Weights of a small GPT-style language model, trained from scratch on English Wikipedia: MLP 1728 ReGLU.
Each number is 50 + 12 x the weight over its row's rms, rounded and kept within 0 to 99. Layers, rows and columns count from 0. The size before them is the row's rms in percent of the matrix's.

# layer 5 MLP gate, 1728x640, rms 0.0581, rows 1464-1551, columns 160-239
101:52 52 54 63 32 50 58 45 45 78 57 47 68 84 78 31 48 41 54 41 61 40 71 41 53 46 50 39 57 83 54 63 62 57 49 38 54 28 36 30 31 61 51 55 35 42 22 38 55 66 44 45 53 46 44 49 43 39 30 42 55 38 45 49 82 26 51 49 58 70 52 38 65 35 52 42 60 58 70 47
096:42 51 77 66 26 52 43 40 67 44 37 61 30 54 48 47 50 61 43 40 45 40 56 33 66 39 59 71 58 56 44 52 68 52 32 53 33 52 60 65 35 40 58 39 46 70 54 41 74 62 54 41 61 69 51 28 51 75 52 56 47 37 61 49 49 73 48 67 42 61 59 79 47 40 40 41 71 74 66 44
093:77 51 55 38 62 56 52 52 59 40 60 45 77 57 61 40 40 46 31 74 36 61 63 47 54 45 45 42 63 44 39 54 49 46 58 42 75 60 26 47 50 45 37 61 56 50 49 64 40 32 60 60 55 29 44 59 38 49 46 78 52 53 58 48 34 46 44 48 61 52 40 62 62 32 55 45 49 60 48 42
087:62 40 50 44 36 49 54 59 55 40 54 50 47 28 57 42 55 58 40 48 51 35 49 46 35 64 56 48 66 65 47 29 53 60 40 44 53 49 42 52 70 81 52 23 38 54 47 47 46 53 77 43 39 63 61 56 29 32 47 56 45 75 39 64 62 39 54 62 66 48 62 71 64 66 69 57 37 60 49 54
108:39 48 35 23 58 47 61 47 45 37 51 42 55 38 49 36 54 35 54 52 69 53 53 52 74 38 58 52 56 60 58 43 55 51 55 62 50 79 46 34 55 61 52 50 59 75 39 54 25 51 82 44 57 48 56 27 47 45 50 65 14 37 49 70 78 47 55 53 50 49 61 56 58 38 53 47 18 77 35 53
104:33 47 37 54 40 42 42 49 43 52 70 51 59 53 57 47 59 48 61 66 65 46 60 71 56 45 64 49 79 48 62 60 50 63 53 41 51 63 40 57 49 40 58 49 62 53 56 65 55 52 31 57 38 54 28 56 43 41 52 47 51 46 41 46 36 57 53 46 51 59 53 45 46 40 43 85 33 60 55 37
095:49 40 52 37 75 47 43 73 61 65 66 63 42 61 51 43 33 47 32 46 70 52 46 58 51 47 61 62 46 54 44 47 39 45 69 19 60 44 52 39 56 42 59 64 51 59 57 40 70 55 49 33 69 38 66 60 40 48 46 33 40 72 44 41 56 37 52 60 31 42 60 39 68 28 40 42 46 44 50 39
094:63 50 24 48 74 50 36 43 37 74 25 51 48 55 55 36 55 74 41 42 39 51 39 55 41 37 52 51 51 54 40 55 48 46 50 32 68 47 42 31 40 52 41 54 62 71 57 70 46 40 38 58 62 67 38 55 60 43 56 32 33 61 35 58 49 44 63 28 62 48 51 46 60 44 63 69 43 41 58 43
111:51 52 46 58 38 54 45 50 34 66 61 42 27 48 53 43 61 66 50 55 77 43 51 26 44 52 67 43 64 35 51 46 52 40 55 42 53 58 35 33 27 34 47 64 50 46 38 66 54 67 36 60 59 40 31 36 55 50 40 52 58 48 49 45 37 71 55 45 28 53 53 53 44 66 36 52 49 50 76 54
103:56 67 72 47 49 36 50 62 56 69 44 62 47 45 52 54 50 64 72 41 46 27 42 38 44 37 42 46 29 54 29 38 42 33 46 25 55 50 43 46 66 51 33 48 56 34 35 43 50 51 40 68 63 38 59 58 30 62 50 61 49 66 41 46 72 53 58 60 49 42 43 49 42 59 34 49 46 60 41 47
122:36 62 55 53 49 66 50 57 44 61 41 67 51 36 62 51 45 59 43 54 77 48 50 63 39 39 67 62 51 64 44 35 47 64 35 65 49 58 37 60 57 39 53 59 72 43 28 54 58 44 63 40 50 60 47 38 45 61 65 49 21 55 51 52 53 60 43 42 50 50 52 18 49 56 65 62 58 55 29 64
107:63 61 57 55 55 67 74 56 58 57 34 56 64 47 41 72 50 40 26 57 52 28 51 27 55 38 58 53 67 63 44 62 47 62 49 61 53 37 32 51 40 61 70 51 56 63 36 35 68 36 56 36 52 47 50 49 48 45 28 70 54 59 49 31 55 68 33 60 22 76 36 45 39 46 37 57 43 44 47 46
099:50 54 47 75 59 62 32 71 71 61 35 37 58 47 41 71 49 42 68 52 64 44 53 58 69 25 42 29 45 44 44 40 61 51 41 40 47 39 48 38 59 70 28 54 25 44 69 45 57 37 46 53 73 58 42 60 52 71 49 53 40 68 44 39 34 29 37 33 51 45 39 48 43 37 48 59 30 43 65 53
107:35 49 51 36 32 66 55 51 58 41 46 34 39 57 65 31 62 69 52 43 39 37 56 40 61 55 53 63 60 63 52 46 49 60 47 36 50 34 58 42 33 50 55 64 40 49 46 46 30 52 53 67 62 49 45 47 40 70 58 49 42 19 49 51 53 53 40 26 55 32 65 52 47 26 60 54 46 40 34 56
102:36 47 33 51 57 52 67 63 36 52 64 32 57 53 50 74 46 44 46 48 50 45 44 62 37 43 49 45 45 33 40 54 64 63 38 41 37 47 41 57 67 66 52 53 71 42 76 41 42 47 50 46 48 58 22 70 49 51 25 52 54 70 57 69 68 30 42 43 18 58 50 34 57 56 52 35 44 52 65 62
097:47 48 55 34 30 19 27 51 66 68 18 58 52 32 45 38 62 53 51 39 29 38 45 49 51 66 56 48 58 39 47 48 39 49 65 43 38 49 60 52 71 33 61 51 47 56 41 58 42 44 45 47 52 60 61 53 38 32 52 48 41 44 39 23 72 48 63 45 66 52 47 43 62 52 49 52 37 45 28 70
099:49 39 60 34 53 68 44 41 27 49 50 39 48 54 36 46 54 58 59 52 55 57 75 61 80 66 47 41 53 63 70 49 53 74 67 33 54 34 56 61 48 33 45 65 33 36 55 42 52 42 54 49 48 44 64 41 61 34 30 43 46 36 64 46 72 57 49 69 28 81 49 44 55 50 50 39 48 43 26 60
099:39 25 67 63 52 49 57 42 54 45 63 40 55 34 50 63 42 45 54 49 78 60 24 55 39 51 73 53 58 52 29 53 48 32 52 54 50 47 58 54 45 35 60 33 55 42 42 53 59 42 40 59 50 60 54 52 51 61 69 44 47 61 26 57 44 55 45 39 48 44 59 42 53 43 55 63 42 60 76 50
100:63 46 41 51 34 36 56 53 56 52 51 51 47 46 30 49 39 72 62 66 50 48 80 57 57 52 44 38 47 53 65 39 41 31 38 57 62 21 46 60 42 54 61 52 47 51 49 61 60 35 61 65 56 49 52 52 40 65 60 53 57 44 45 54 75 58 66 41 38 47 43 43 29 28 42 56 52 46 57 71
093:40 46 43 46 61 31 44 68 71 61 52 35 44 52 58 30 65 48 70 62 55 74 38 50 45 42 55 50 62 51 37 65 57 67 52 42 40 37 29 70 61 51 53 34 44 47 39 36 30 62 27 51 69 50 38 45 45 43 30 41 47 71 56 54 43 34 45 46 60 55 63 64 55 46 39 53 59 55 50 57
103:66 46 22 66 32 67 52 46 39 44 58 36 65 44 32 50 60 52 56 66 49 34 57 58 29 59 31 58 42 43 67 76 57 66 56 58 58 47 41 46 47 64 42 42 55 40 67 54 69 50 23 44 50 57 27 49 75 61 44 48 45 65 41 45 34 56 50 61 54 63 36 42 55 60 45 51 49 31 58 51
095:52 50 51 47 60 60 41 47 30 49 36 35 65 40 60 33 57 39 41 46 42 49 15 33 62 32 49 25 53 59 49 55 40 72 36 61 64 47 49 54 61 37 48 63 43 21 55 68 46 61 63 41 42 57 42 66 27 46 40 72 75 54 64 57 48 50 57 40 59 83 54 31 43 56 46 60 51 45 38 69
101:44 59 63 60 30 52 75 51 46 59 47 68 47 52 44 52 55 40 59 12 51 55 41 54 64 38 42 37 41 41 75 36 44 42 65 39 66 38 57 32 51 44 46 47 23 42 56 50 50 48 62 65 53 31 57 53 57 50 42 50 22 48 45 48 28 31 49 56 46 69 59 51 49 42 52 13 70 46 48 59
103:53 73 56 46 35 48 55 37 43 60 47 37 48 46 30 50 32 37 34 40 55 45 40 44 56 21 56 56 39 53 58 29 57 44 47 36 43 53 57 40 37 42 57 25 32 42 34 41 49 49 37 56 53 43 48 66 52 54 35 40 52 60 48 64 61 42 66 67 35 52 56 31 52 37 44 50 55 56 44 51
101:63 44 17 47 54 58 39 32 35 42 62 29 76 37 55 33 52 53 80 58 45 55 39 40 56 65 38 46 53 68 70 60 49 49 58 52 33 44 52 41 60 45 36 69 39 57 45 50 83 57 57 44 62 42 49 45 46 63 30 49 26 77 41 59 36 59 39 60 39 55 69 40 42 60 31 53 35 49 51 59
103:34 65 68 42 47 27 40 57 41 34 44 55 56 74 38 34 56 59 61 33 54 54 40 42 68 60 20 58 55 50 61 53 71 34 48 54 46 46 47 61 46 65 45 55 48 57 58 46 39 49 57 57 71 50 45 56 46 48 60 39 46 39 44 81 60 44 35 54 53 61 31 54 46 26 29 39 68 41 32 66
100:60 47 56 23 65 26 56 63 41 58 47 47 60 47 41 49 59 56 48 60 43 59 37 48 58 28 44 36 50 69 50 45 46 57 39 32 52 13 35 77 36 54 39 54 48 46 64 50 44 37 55 68 41 84 68 54 36 37 75 67 33 76 54 64 45 46 44 54 81 61 43 57 73 40 36 65 47 55 35 37
096:52 49 54 32 47 61 45 52 86 52 65 48 56 42 53 69 48 43 55 47 46 56 57 70 50 42 38 68 56 51 46 47 53 45 15 41 58 39 27 68 60 57 59 37 38 53 54 70 55 62 36 56 63 55 43 48 57 63 48 67 41 47 43 53 49 49 58 60 54 77 56 54 34 54 46 59 69 63 39 52
101:43 45 64 66 45 55 59 40 43 68 60 47 36 43 47 46 38 38 39 45 55 37 70 68 55 58 59 39 49 82 55 45 48 67 63 41 45 55 76 46 54 62 37 43 51 51 72 50 66 34 38 46 27 50 29 80 44 51 61 61 47 43 57 37 60 41 48 57 45 67 20 55 24 45 36 51 72 52 51 43
102:39 44 72 55 61 72 48 48 32 42 55 35 67 67 34 32 40 48 54 36 49 51 55 37 46 52 41 54 58 57 42 18 60 36 65 51 52 76 45 34 47 50 21 48 58 31 41 34 56 28 44 50 42 41 80 58 64 31 58 46 57 74 74 59 61 45 64 33 33 62 32 60 39 53 50 54 57 38 50 60
099:40 44 56 56 31 53 51 28 56 43 41 49 28 38 54 54 66 42 42 70 48 23 59 40 52 46 44 53 52 32 43 52 58 45 50 27 36 42 32 13 55 58 48 57 44 48 73 52 59 38 40 54 72 38 68 73 41 39 54 41 49 33 55 31 50 43 48 53 27 47 33 37 65 45 40 52 50 47 43 49
103:50 61 51 40 33 36 57 45 53 58 56 20 44 52 57 35 28 52 44 40 27 34 54 50 58 66 39 31 57 48 45 35 61 30 13 47 63 40 43 38 58 79 36 49 65 23 63 34 50 44 49 40 45 65 57 47 55 72 57 52 47 48 49 52 54 47 68 41 36 55 66 50 36 52 42 55 64 46 38 60
095:53 57 46 34 62 39 61 48 46 60 58 49 49 52 37 63 47 57 45 64 49 38 29 59 35 56 62 63 48 51 56 39 49 45 41 63 88 72 21 27 67 43 54 47 31 48 52 59 74 29 48 48 53 45 54 55 71 62 37 78 67 52 62 28 20 45 17 69 45 66 49 22 67 35 54 52 59 53 68 55
097:38 44 55 66 61 47 62 64 52 70 65 54 63 66 57 47 41 64 50 51 61 52 48 57 51 66 42 65 63 64 51 62 50 54 48 38 39 61 35 50 69 57 56 43 49 57 52 41 48 49 44 49 67 46 30 53 72 48 48 72 61 45 38 35 56 47 47 44 30 68 29 46 48 46 39 53 47 43 67 60
100:67 44 55 32 40 57 52 55 47 56 50 43 50 41 44 59 43 32 55 51 58 43 62 53 67 55 61 53 54 51 35 50 31 58 43 38 42 41 38 41 40 57 58 41 46 48 41 47 51 44 44 46 68 56 73 64 48 46 78 45 58 54 38 49 59 49 60 40 27 62 61 67 50 43 48 84 36 49 53 38
101:51 50 69 32 50 54 44 59 56 38 47 63 48 61 32 37 59 48 57 60 59 37 59 47 35 40 80 64 59 67 49 55 38 46 53 38 69 56 31 57 51 79 45 62 60 68 30 50 60 59 36 29 30 44 58 39 77 41 47 59 35 37 63 27 35 80 36 47 52 51 52 54 32 48 44 61 60 41 61 70
098:45 30 38 77 63 53 54 44 54 54 35 60 46 46 61 34 54 65 73 59 60 56 57 62 48 45 43 74 38 37 58 49 53 70 52 73 56 59 49 76 43 53 65 47 37 40 67 29 37 57 47 40 62 49 40 77 57 60 56 56 65 38 61 28 51 40 63 52 55 43 58 53 33 46 31 49 42 38 44 51
105:49 78 69 51 49 52 64 58 87 35 45 46 37 68 35 54 66 45 42 55 44 59 50 35 40 45 32 58 35 64 49 56 65 48 50 55 46 55 35 48 28 51 46 45 71 50 29 44 53 58 44 75 41 49 37 55 63 40 48 41 59 47 54 37 60 44 44 51 58 32 51 33 35 69 56 26 44 59 60 44
092:48 43 36 35 47 47 26 58 35 46 39 58 66 58 40 61 41 50 62 37 64 56 52 64 58 50 42 48 46 50 22 44 67 31 43 40 55 46 49 69 59 43 38 61 47 73 47 37 72 44 34 40 49 73 66 55 50 56 55 54 43 60 55 47 42 63 50 47 61 52 41 54 73 47 66 53 69 48 41 40
101:89 62 55 49 38 52 54 64 37 54 64 47 46 75 66 68 29 50 62 54 52 48 34 51 60 47 46 42 52 62 51 36 55 52 45 51 48 53 76 65 46 18 42 46 49 53 35 36 23 55 53 54 28 46 61 62 59 50 47 73 51 54 51 49 68 29 58 56 53 55 28 52 38 48 54 51 41 34 50 58
093:50 52 37 57 32 60 60 32 31 75 63 61 45 49 37 45 58 40 69 39 52 49 60 43 66 28 24 58 47 28 46 38 36 70 73 53 62 32 52 44 48 63 58 41 27 28 39 60 70 41 56 48 71 52 47 51 56 34 40 59 47 57 30 58 42 60 44 55 69 41 63 42 59 65 57 44 35 44 43 56
099:59 46 33 43 48 40 56 53 31 58 43 48 37 55 20 38 27 47 73 53 49 59 62 38 54 41 62 66 44 43 37 61 64 48 29 63 56 66 62 48 53 51 45 55 43 31 43 50 57 43 38 51 44 45 57 67 48 50 42 49 47 62 23 46 52 52 31 57 72 66 64 33 60 50 43 75 61 54 33 56
102:61 47 38 42 33 34 43 59 35 46 36 53 62 46 71 55 60 61 44 62 48 41 48 66 68 46 49 46 50 32 39 46 58 38 59 67 46 67 29 45 28 73 32 46 44 63 31 32 47 53 67 35 48 59 60 45 43 47 57 29 50 42 70 26 63 57 56 57 49 56 50 57 53 48 58 58 45 51 29 53
101:40 53 38 42 43 39 54 47 52 61 56 48 51 46 47 56 77 62 42 36 63 49 50 31 42 65 28 48 50 47 55 64 48 79 49 52 69 20 51 55 38 57 44 59 49 20 52 51 39 56 57 57 43 43 74 31 38 47 44 51 60 61 60 63 37 50 54 36 56 61 57 58 78 37 50 48 31 54 39 60
102:60 48 54 60 26 45 63 38 51 45 51 38 41 59 53 54 70 41 46 54 41 58 55 34 46 42 37 51 50 45 46 44 78 58 53 41 48 61 33 81 38 42 46 25 44 25 39 38 50 51 48 49 64 54 32 33 50 44 49 39 52 39 78 71 44 53 46 55 59 43 64 43 18 56 46 27 41 41 71 55
088:46 37 79 55 60 47 53 55 42 62 37 47 45 55 38 44 74 26 73 35 46 67 45 51 59 52 36 54 51 57 60 63 35 49 41 27 62 50 62 53 57 28 38 41 51 53 54 76 73 49 37 59 43 47 38 52 62 36 56 42 56 43 50 30 63 39 44 63 39 60 84 45 81 59 46 57 50 62 46 67
102:42 47 55 49 45 47 67 47 43 68 73 34 65 45 64 55 39 48 48 38 41 45 56 49 21 64 42 43 50 51 19 36 41 57 52 39 52 37 51 74 40 68 57 45 31 42 41 32 21 30 47 37 71 51 21 46 47 50 32 58 54 34 42 22 65 63 67 51 53 34 52 67 59 60 46 51 36 48 43 37
105:49 09 55 48 56 42 53 56 62 33 44 50 35 38 46 54 56 66 42 47 52 48 77 49 53 41 55 54 67 56 68 31 39 38 35 40 48 38 44 32 49 21 61 53 41 33 37 39 52 25 40 52 51 58 44 46 65 69 50 49 56 48 46 66 35 42 48 37 43 44 47 52 38 43 46 54 32 72 51 39
086:60 49 37 46 38 58 49 47 39 43 52 64 37 25 60 33 47 56 31 40 28 36 65 43 42 66 66 58 44 24 40 49 70 48 49 43 36 44 43 47 54 74 44 51 66 42 54 50 42 53 68 39 39 50 69 46 60 69 56 42 44 47 61 61 37 85 39 70 44 52 60 40 60 47 47 60 40 43 46 57
101:30 49 49 56 46 42 67 66 58 53 41 61 51 40 53 68 33 67 34 64 55 61 44 57 73 47 61 65 48 41 64 38 54 57 44 65 53 58 62 49 49 49 67 71 45 68 37 43 34 49 40 32 59 72 41 58 31 55 47 68 45 73 52 33 56 65 34 42 41 48 52 60 54 39 68 42 38 62 38 59
097:62 57 49 51 46 46 37 38 38 51 36 67 47 40 57 71 59 54 51 40 60 60 53 35 48 72 45 63 36 56 56 48 42 42 65 37 49 42 42 55 48 41 53 41 25 66 32 48 79 26 55 53 37 63 54 42 75 43 32 49 53 64 61 34 73 38 73 62 47 45 39 61 80 51 57 67 17 33 55 50
100:55 63 36 49 32 62 37 42 57 64 53 34 47 48 50 47 42 38 60 58 50 33 51 24 45 49 51 49 59 45 48 54 43 20 54 49 66 50 50 50 47 61 49 40 41 61 37 40 54 48 39 65 52 50 37 38 50 57 41 63 35 71 48 49 73 54 49 51 52 55 40 52 31 55 57 53 46 67 46 54
102:31 45 40 43 30 36 74 52 40 46 53 67 59 46 56 59 51 43 68 46 63 21 39 34 51 43 29 33 58 72 50 47 60 61 35 48 44 51 47 43 39 44 58 52 60 60 45 35 38 49 44 53 26 55 43 57 52 43 49 54 51 35 51 40 39 49 24 54 47 49 51 38 52 26 65 46 68 52 47 59
094:63 53 54 43 42 41 43 67 53 10 68 52 42 40 62 43 54 53 50 72 56 20 45 53 49 51 59 45 40 60 41 67 43 53 60 47 54 54 60 56 52 38 67 48 54 45 31 37 61 71 34 51 51 50 49 54 67 51 45 72 47 39 38 62 37 52 48 51 61 62 27 66 30 57 44 55 51 34 33 42
107:64 44 31 46 55 39 68 35 50 60 43 41 52 49 51 44 61 51 47 59 66 32 58 53 42 43 52 45 46 45 66 38 44 43 61 45 33 34 49 46 57 55 52 39 67 47 59 41 41 63 48 48 55 58 63 43 54 53 58 58 55 57 31 63 72 51 57 56 32 67 49 13 38 66 38 55 48 62 62 40
095:38 42 38 50 69 53 59 47 66 39 46 55 34 49 52 52 60 58 48 47 49 58 65 32 44 38 51 72 59 54 51 37 49 66 43 60 48 54 43 45 67 53 77 46 56 33 45 56 42 39 56 55 52 33 28 45 40 35 58 34 49 22 75 48 33 42 46 32 54 42 51 46 46 48 69 68 49 49 58 58
102:43 57 54 49 63 25 63 46 16 67 54 63 46 59 53 43 35 53 45 69 58 56 59 45 42 56 51 62 50 69 39 57 61 52 30 27 62 74 61 49 45 55 50 63 72 33 60 29 50 51 33 61 74 64 53 82 31 52 32 41 31 42 39 47 49 78 56 70 65 66 42 56 37 42 64 59 62 53 55 55
104:49 63 35 31 53 52 47 50 46 43 57 47 61 58 57 57 42 26 33 44 47 34 76 43 55 59 46 31 69 58 64 61 47 37 32 76 52 57 48 61 49 49 51 45 62 59 71 66 46 81 53 63 36 65 54 43 42 62 55 47 48 61 50 40 42 46 34 70 58 55 47 48 39 46 31 67 28 58 36 49
097:42 35 39 44 41 55 60 44 50 33 29 51 40 39 62 49 44 62 52 35 55 66 31 41 54 41 26 38 70 53 46 51 39 45 68 57 54 35 60 40 57 36 51 47 60 54 51 58 38 49 44 55 44 55 52 54 44 75 60 35 52 69 43 40 20 57 39 64 49 52 48 47 46 61 38 55 21 31 78 67
093:50 34 41 55 22 41 53 62 51 58 59 80 36 77 51 34 44 72 41 61 48 50 40 38 61 53 60 67 44 69 37 61 56 48 40 46 36 52 65 40 36 68 47 50 56 29 36 47 27 60 52 54 46 58 51 40 52 22 38 64 34 65 49 62 48 60 36 49 31 34 58 49 40 52 47 57 53 46 23 47
102:54 47 51 62 21 50 49 45 33 63 43 49 39 41 52 36 47 48 59 38 57 37 51 62 46 61 43 58 67 45 59 52 52 49 55 55 62 51 71 52 70 41 50 39 57 44 29 51 42 48 56 75 45 63 26 57 43 53 45 83 60 53 39 51 63 45 36 34 48 43 15 56 60 57 63 47 64 53 44 49
096:60 54 35 74 31 67 38 53 46 62 49 42 46 49 42 56 35 45 45 67 65 36 54 63 58 37 54 45 37 74 50 68 38 38 59 49 34 73 54 59 43 69 45 35 39 55 68 58 49 70 42 34 36 47 39 55 44 69 59 51 39 63 41 55 39 59 50 79 49 30 50 45 48 46 45 49 55 34 51 61
098:59 58 47 62 57 69 69 46 42 37 59 51 30 54 47 44 61 48 44 44 45 70 51 56 61 39 53 76 67 60 63 44 41 43 55 55 54 53 21 58 55 52 41 58 42 56 33 36 45 39 47 50 35 30 47 99 45 55 52 46 67 48 55 27 52 43 66 40 51 34 70 59 25 41 59 51 58 37 47 67
108:66 62 56 51 33 58 52 71 62 49 52 30 67 72 62 43 52 69 59 46 49 52 50 52 37 52 34 56 46 67 35 65 54 58 66 51 56 44 67 50 71 44 38 34 51 36 48 30 50 49 57 57 39 30 52 46 66 43 41 41 65 58 64 61 44 65 77 42 43 60 62 38 30 51 51 59 46 43 46 47
095:58 16 35 57 40 58 45 59 45 52 53 54 22 36 63 26 47 61 53 50 44 29 64 34 54 52 46 46 50 55 46 35 33 55 63 33 47 32 53 45 63 39 43 46 44 54 50 46 54 45 44 65 67 71 29 25 69 46 63 36 29 63 64 71 64 52 56 57 56 61 60 56 52 49 40 49 59 45 53 32
102:51 49 44 54 49 52 40 56 53 57 19 52 40 40 49 40 34 57 29 37 43 50 54 52 49 41 44 73 51 73 45 69 20 56 81 54 52 50 53 65 59 63 35 35 42 44 47 67 48 57 60 69 61 52 66 40 47 42 42 69 56 48 43 34 37 31 53 43 81 59 54 34 61 24 31 38 59 62 27 43
107:45 35 51 44 55 51 59 42 37 36 58 69 72 61 54 49 63 37 66 67 45 44 50 35 60 36 48 51 45 53 63 53 60 69 55 55 42 47 62 47 69 66 25 35 49 54 45 34 46 47 47 40 42 46 37 35 40 44 52 57 35 59 49 56 29 44 18 42 41 41 49 29 47 77 74 38 59 28 61 72
097:41 30 59 49 52 30 34 37 40 42 66 35 81 56 72 42 51 43 57 47 44 43 46 53 50 49 40 60 50 45 44 15 65 29 34 57 46 30 52 39 35 66 37 54 58 21 60 51 56 55 42 23 64 58 45 61 50 47 26 80 47 60 61 54 59 37 57 33 46 55 47 51 35 41 45 47 42 55 55 40
100:72 56 48 55 39 38 58 37 59 64 40 38 29 67 72 68 50 55 41 43 59 63 45 51 26 60 47 35 36 35 53 86 60 50 53 41 60 52 38 56 55 55 62 56 53 56 62 52 46 57 41 60 32 59 75 54 49 59 50 47 62 57 46 33 57 32 44 49 40 49 40 59 64 68 37 48 35 57 56 46
096:65 61 51 39 52 46 45 25 44 68 52 50 67 22 62 78 46 54 30 29 33 47 58 53 33 45 60 55 77 65 31 55 67 80 63 66 75 40 46 47 66 38 50 52 41 54 38 69 53 45 63 50 41 63 66 69 53 66 44 47 29 51 24 45 41 83 59 55 53 38 66 44 42 60 49 51 59 31 62 60
102:33 44 37 50 56 53 52 61 62 54 45 42 51 70 46 58 44 58 50 52 73 44 48 45 70 44 57 53 28 42 42 37 39 35 47 75 46 60 42 35 53 49 47 56 44 55 58 49 42 39 82 49 50 46 71 41 52 52 52 49 54 43 33 56 51 43 66 41 43 44 48 56 55 66 59 57 72 48 37 36
100:57 34 61 50 62 57 60 38 51 45 45 77 50 52 48 50 47 59 41 47 38 41 48 59 61 47 31 44 67 58 48 38 47 45 55 50 54 43 42 57 41 53 39 53 31 34 47 34 50 30 51 45 62 52 54 69 51 56 29 52 63 41 42 55 40 45 57 56 38 66 54 51 40 41 35 58 61 54 43 49
100:41 57 45 49 58 47 43 36 43 35 61 49 37 52 46 44 64 70 60 54 43 54 50 61 28 45 39 23 40 52 51 42 29 62 46 37 55 40 46 49 29 68 71 37 54 46 44 56 58 52 53 65 32 51 48 46 31 55 52 44 42 57 38 30 43 46 64 59 45 51 56 61 50 47 43 58 56 58 65 43
099:32 58 59 50 39 31 63 43 40 41 50 53 36 40 44 61 46 44 45 54 39 51 31 58 67 40 57 39 64 40 50 56 41 67 62 55 55 35 43 46 44 43 32 53 49 62 81 60 43 54 52 63 51 34 44 24 53 54 32 63 54 47 61 45 66 40 30 45 31 54 75 33 45 76 45 41 48 65 50 58
105:64 53 41 51 26 50 54 50 52 57 58 46 49 36 54 54 56 49 39 43 51 42 54 50 72 68 47 52 44 53 60 40 46 34 68 39 72 52 41 45 28 63 45 47 37 35 53 48 61 45 53 37 50 49 64 40 60 38 40 44 53 55 58 52 71 49 40 49 53 59 48 42 52 38 32 61 59 38 38 66
105:56 65 58 67 32 26 30 47 35 24 37 42 43 68 74 30 35 56 67 64 55 50 47 52 49 51 39 52 38 30 70 44 37 58 78 51 41 49 52 48 54 52 57 36 57 34 44 36 55 26 43 42 48 50 45 67 83 45 61 47 37 42 26 63 58 70 49 24 48 50 34 52 46 52 59 40 65 47 52 47
093:60 60 62 30 28 47 57 67 38 71 50 60 63 41 45 12 41 33 79 53 38 41 40 69 36 42 56 38 41 25 51 37 67 53 40 55 55 51 53 49 52 58 62 46 46 44 47 49 70 26 59 55 53 46 53 53 63 47 77 52 40 49 69 39 56 49 52 64 30 61 46 51 47 46 63 57 66 72 54 55
109:83 43 41 82 44 54 57 57 46 54 59 56 57 55 51 50 39 62 47 35 36 45 49 37 33 68 31 37 32 60 46 56 74 28 28 64 55 46 54 57 56 46 64 53 58 29 26 40 64 40 48 37 48 61 37 48 56 69 60 53 54 41 60 69 47 38 47 48 56 57 74 46 34 52 57 47 52 50 39 43
102:34 57 45 47 61 58 41 67 35 49 54 54 60 56 54 65 41 71 49 56 33 64 67 57 66 46 60 40 47 41 39 47 38 38 58 54 54 62 50 47 27 67 67 57 50 50 72 56 50 32 60 45 54 56 44 67 61 50 58 60 60 47 40 36 39 70 54 32 58 55 59 49 41 50 36 69 44 52 51 63
099:67 50 44 47 51 71 54 60 39 64 44 65 64 28 46 53 76 29 49 63 51 57 54 38 57 51 57 48 58 52 57 51 47 56 45 20 40 47 57 44 64 37 37 58 24 52 70 42 67 48 40 40 56 37 34 63 49 54 58 60 59 40 86 51 46 50 45 60 40 53 55 27 61 52 61 34 35 50 39 31
091:51 48 41 40 42 56 62 31 28 63 56 77 39 52 51 50 59 43 77 46 69 33 34 46 68 38 53 45 24 48 61 56 57 49 54 52 27 33 46 48 42 54 66 51 72 49 43 44 34 49 45 39 64 33 19 59 55 52 60 49 54 30 41 53 39 28 35 47 52 42 31 49 32 43 70 65 45 50 44 52
106:52 58 56 50 32 23 63 46 23 51 56 63 58 42 33 44 37 65 48 44 47 36 29 42 35 29 48 55 62 60 48 78 52 61 37 37 62 55 44 38 59 42 51 41 31 41 51 36 45 44 69 55 60 58 24 56 45 49 41 51 51 40 43 36 54 43 43 33 61 62 58 70 75 43 41 39 45 17 50 34
103:70 61 58 64 38 50 59 52 78 41 57 50 59 47 69 58 44 66 45 52 60 45 61 49 35 59 55 41 56 78 51 28 63 40 41 34 62 71 40 74 74 48 44 38 48 52 41 46 54 38 58 46 47 29 60 52 58 62 32 49 38 34 77 21 61 52 53 54 59 47 54 38 46 55 43 61 53 44 38 64
100:47 53 48 66 52 45 61 49 55 57 45 56 42 52 51 36 57 36 47 76 67 55 39 30 56 76 59 38 39 53 44 30 54 44 65 69 55 43 70 55 34 81 61 53 50 36 46 47 55 63 50 39 64 54 59 30 52 65 46 53 36 44 65 47 30 64 61 50 40 48 32 50 32 55 30 46 18 80 52 44
095:70 19 54 75 64 55 28 63 64 43 43 48 60 53 41 60 49 25 41 51 56 39 59 39 64 53 37 66 46 61 54 47 59 47 43 33 36 48 43 57 40 51 69 46 32 81 32 58 60 45 36 32 41 56 60 37 63 45 66 62 29 63 65 54 50 52 52 51 48 64 45 47 65 66 39 36 52 68 56 39
096:56 53 36 38 35 30 74 64 67 35 55 50 70 43 62 43 58 51 53 48 51 54 50 48 48 44 37 50 67 61 50 42 61 40 55 48 65 45 34 62 52 73 64 57 60 55 45 55 39 75 27 40 62 47 49 36 42 30 27 28 49 45 45 45 52 48 55 69 36 46 66 49 49 38 66 58 55 60 57 52
104:45 50 42 59 46 62 63 49 71 24 37 33 49 53 33 61 41 32 53 46 28 34 53 57 68 50 43 56 53 38 59 43 51 55 58 53 53 43 53 58 53 54 53 39 40 37 41 46 42 44 63 60 49 66 45 32 33 51 21 76 42 55 46 30 63 37 46 63 42 72 60 36 49 33 53 71 32 42 58 47
101:44 46 50 58 36 63 33 38 50 60 44 40 73 64 30 49 44 49 52 51 55 56 65 54 35 46 61 43 62 70 56 51 49 53 64 53 58 63 47 48 78 58 45 54 66 62 42 18 57 39 60 33 59 67 49 33 41 46 49 53 26 48 36 40 68 39 44 62 41 51 54 47 55 60 37 62 51 44 52 48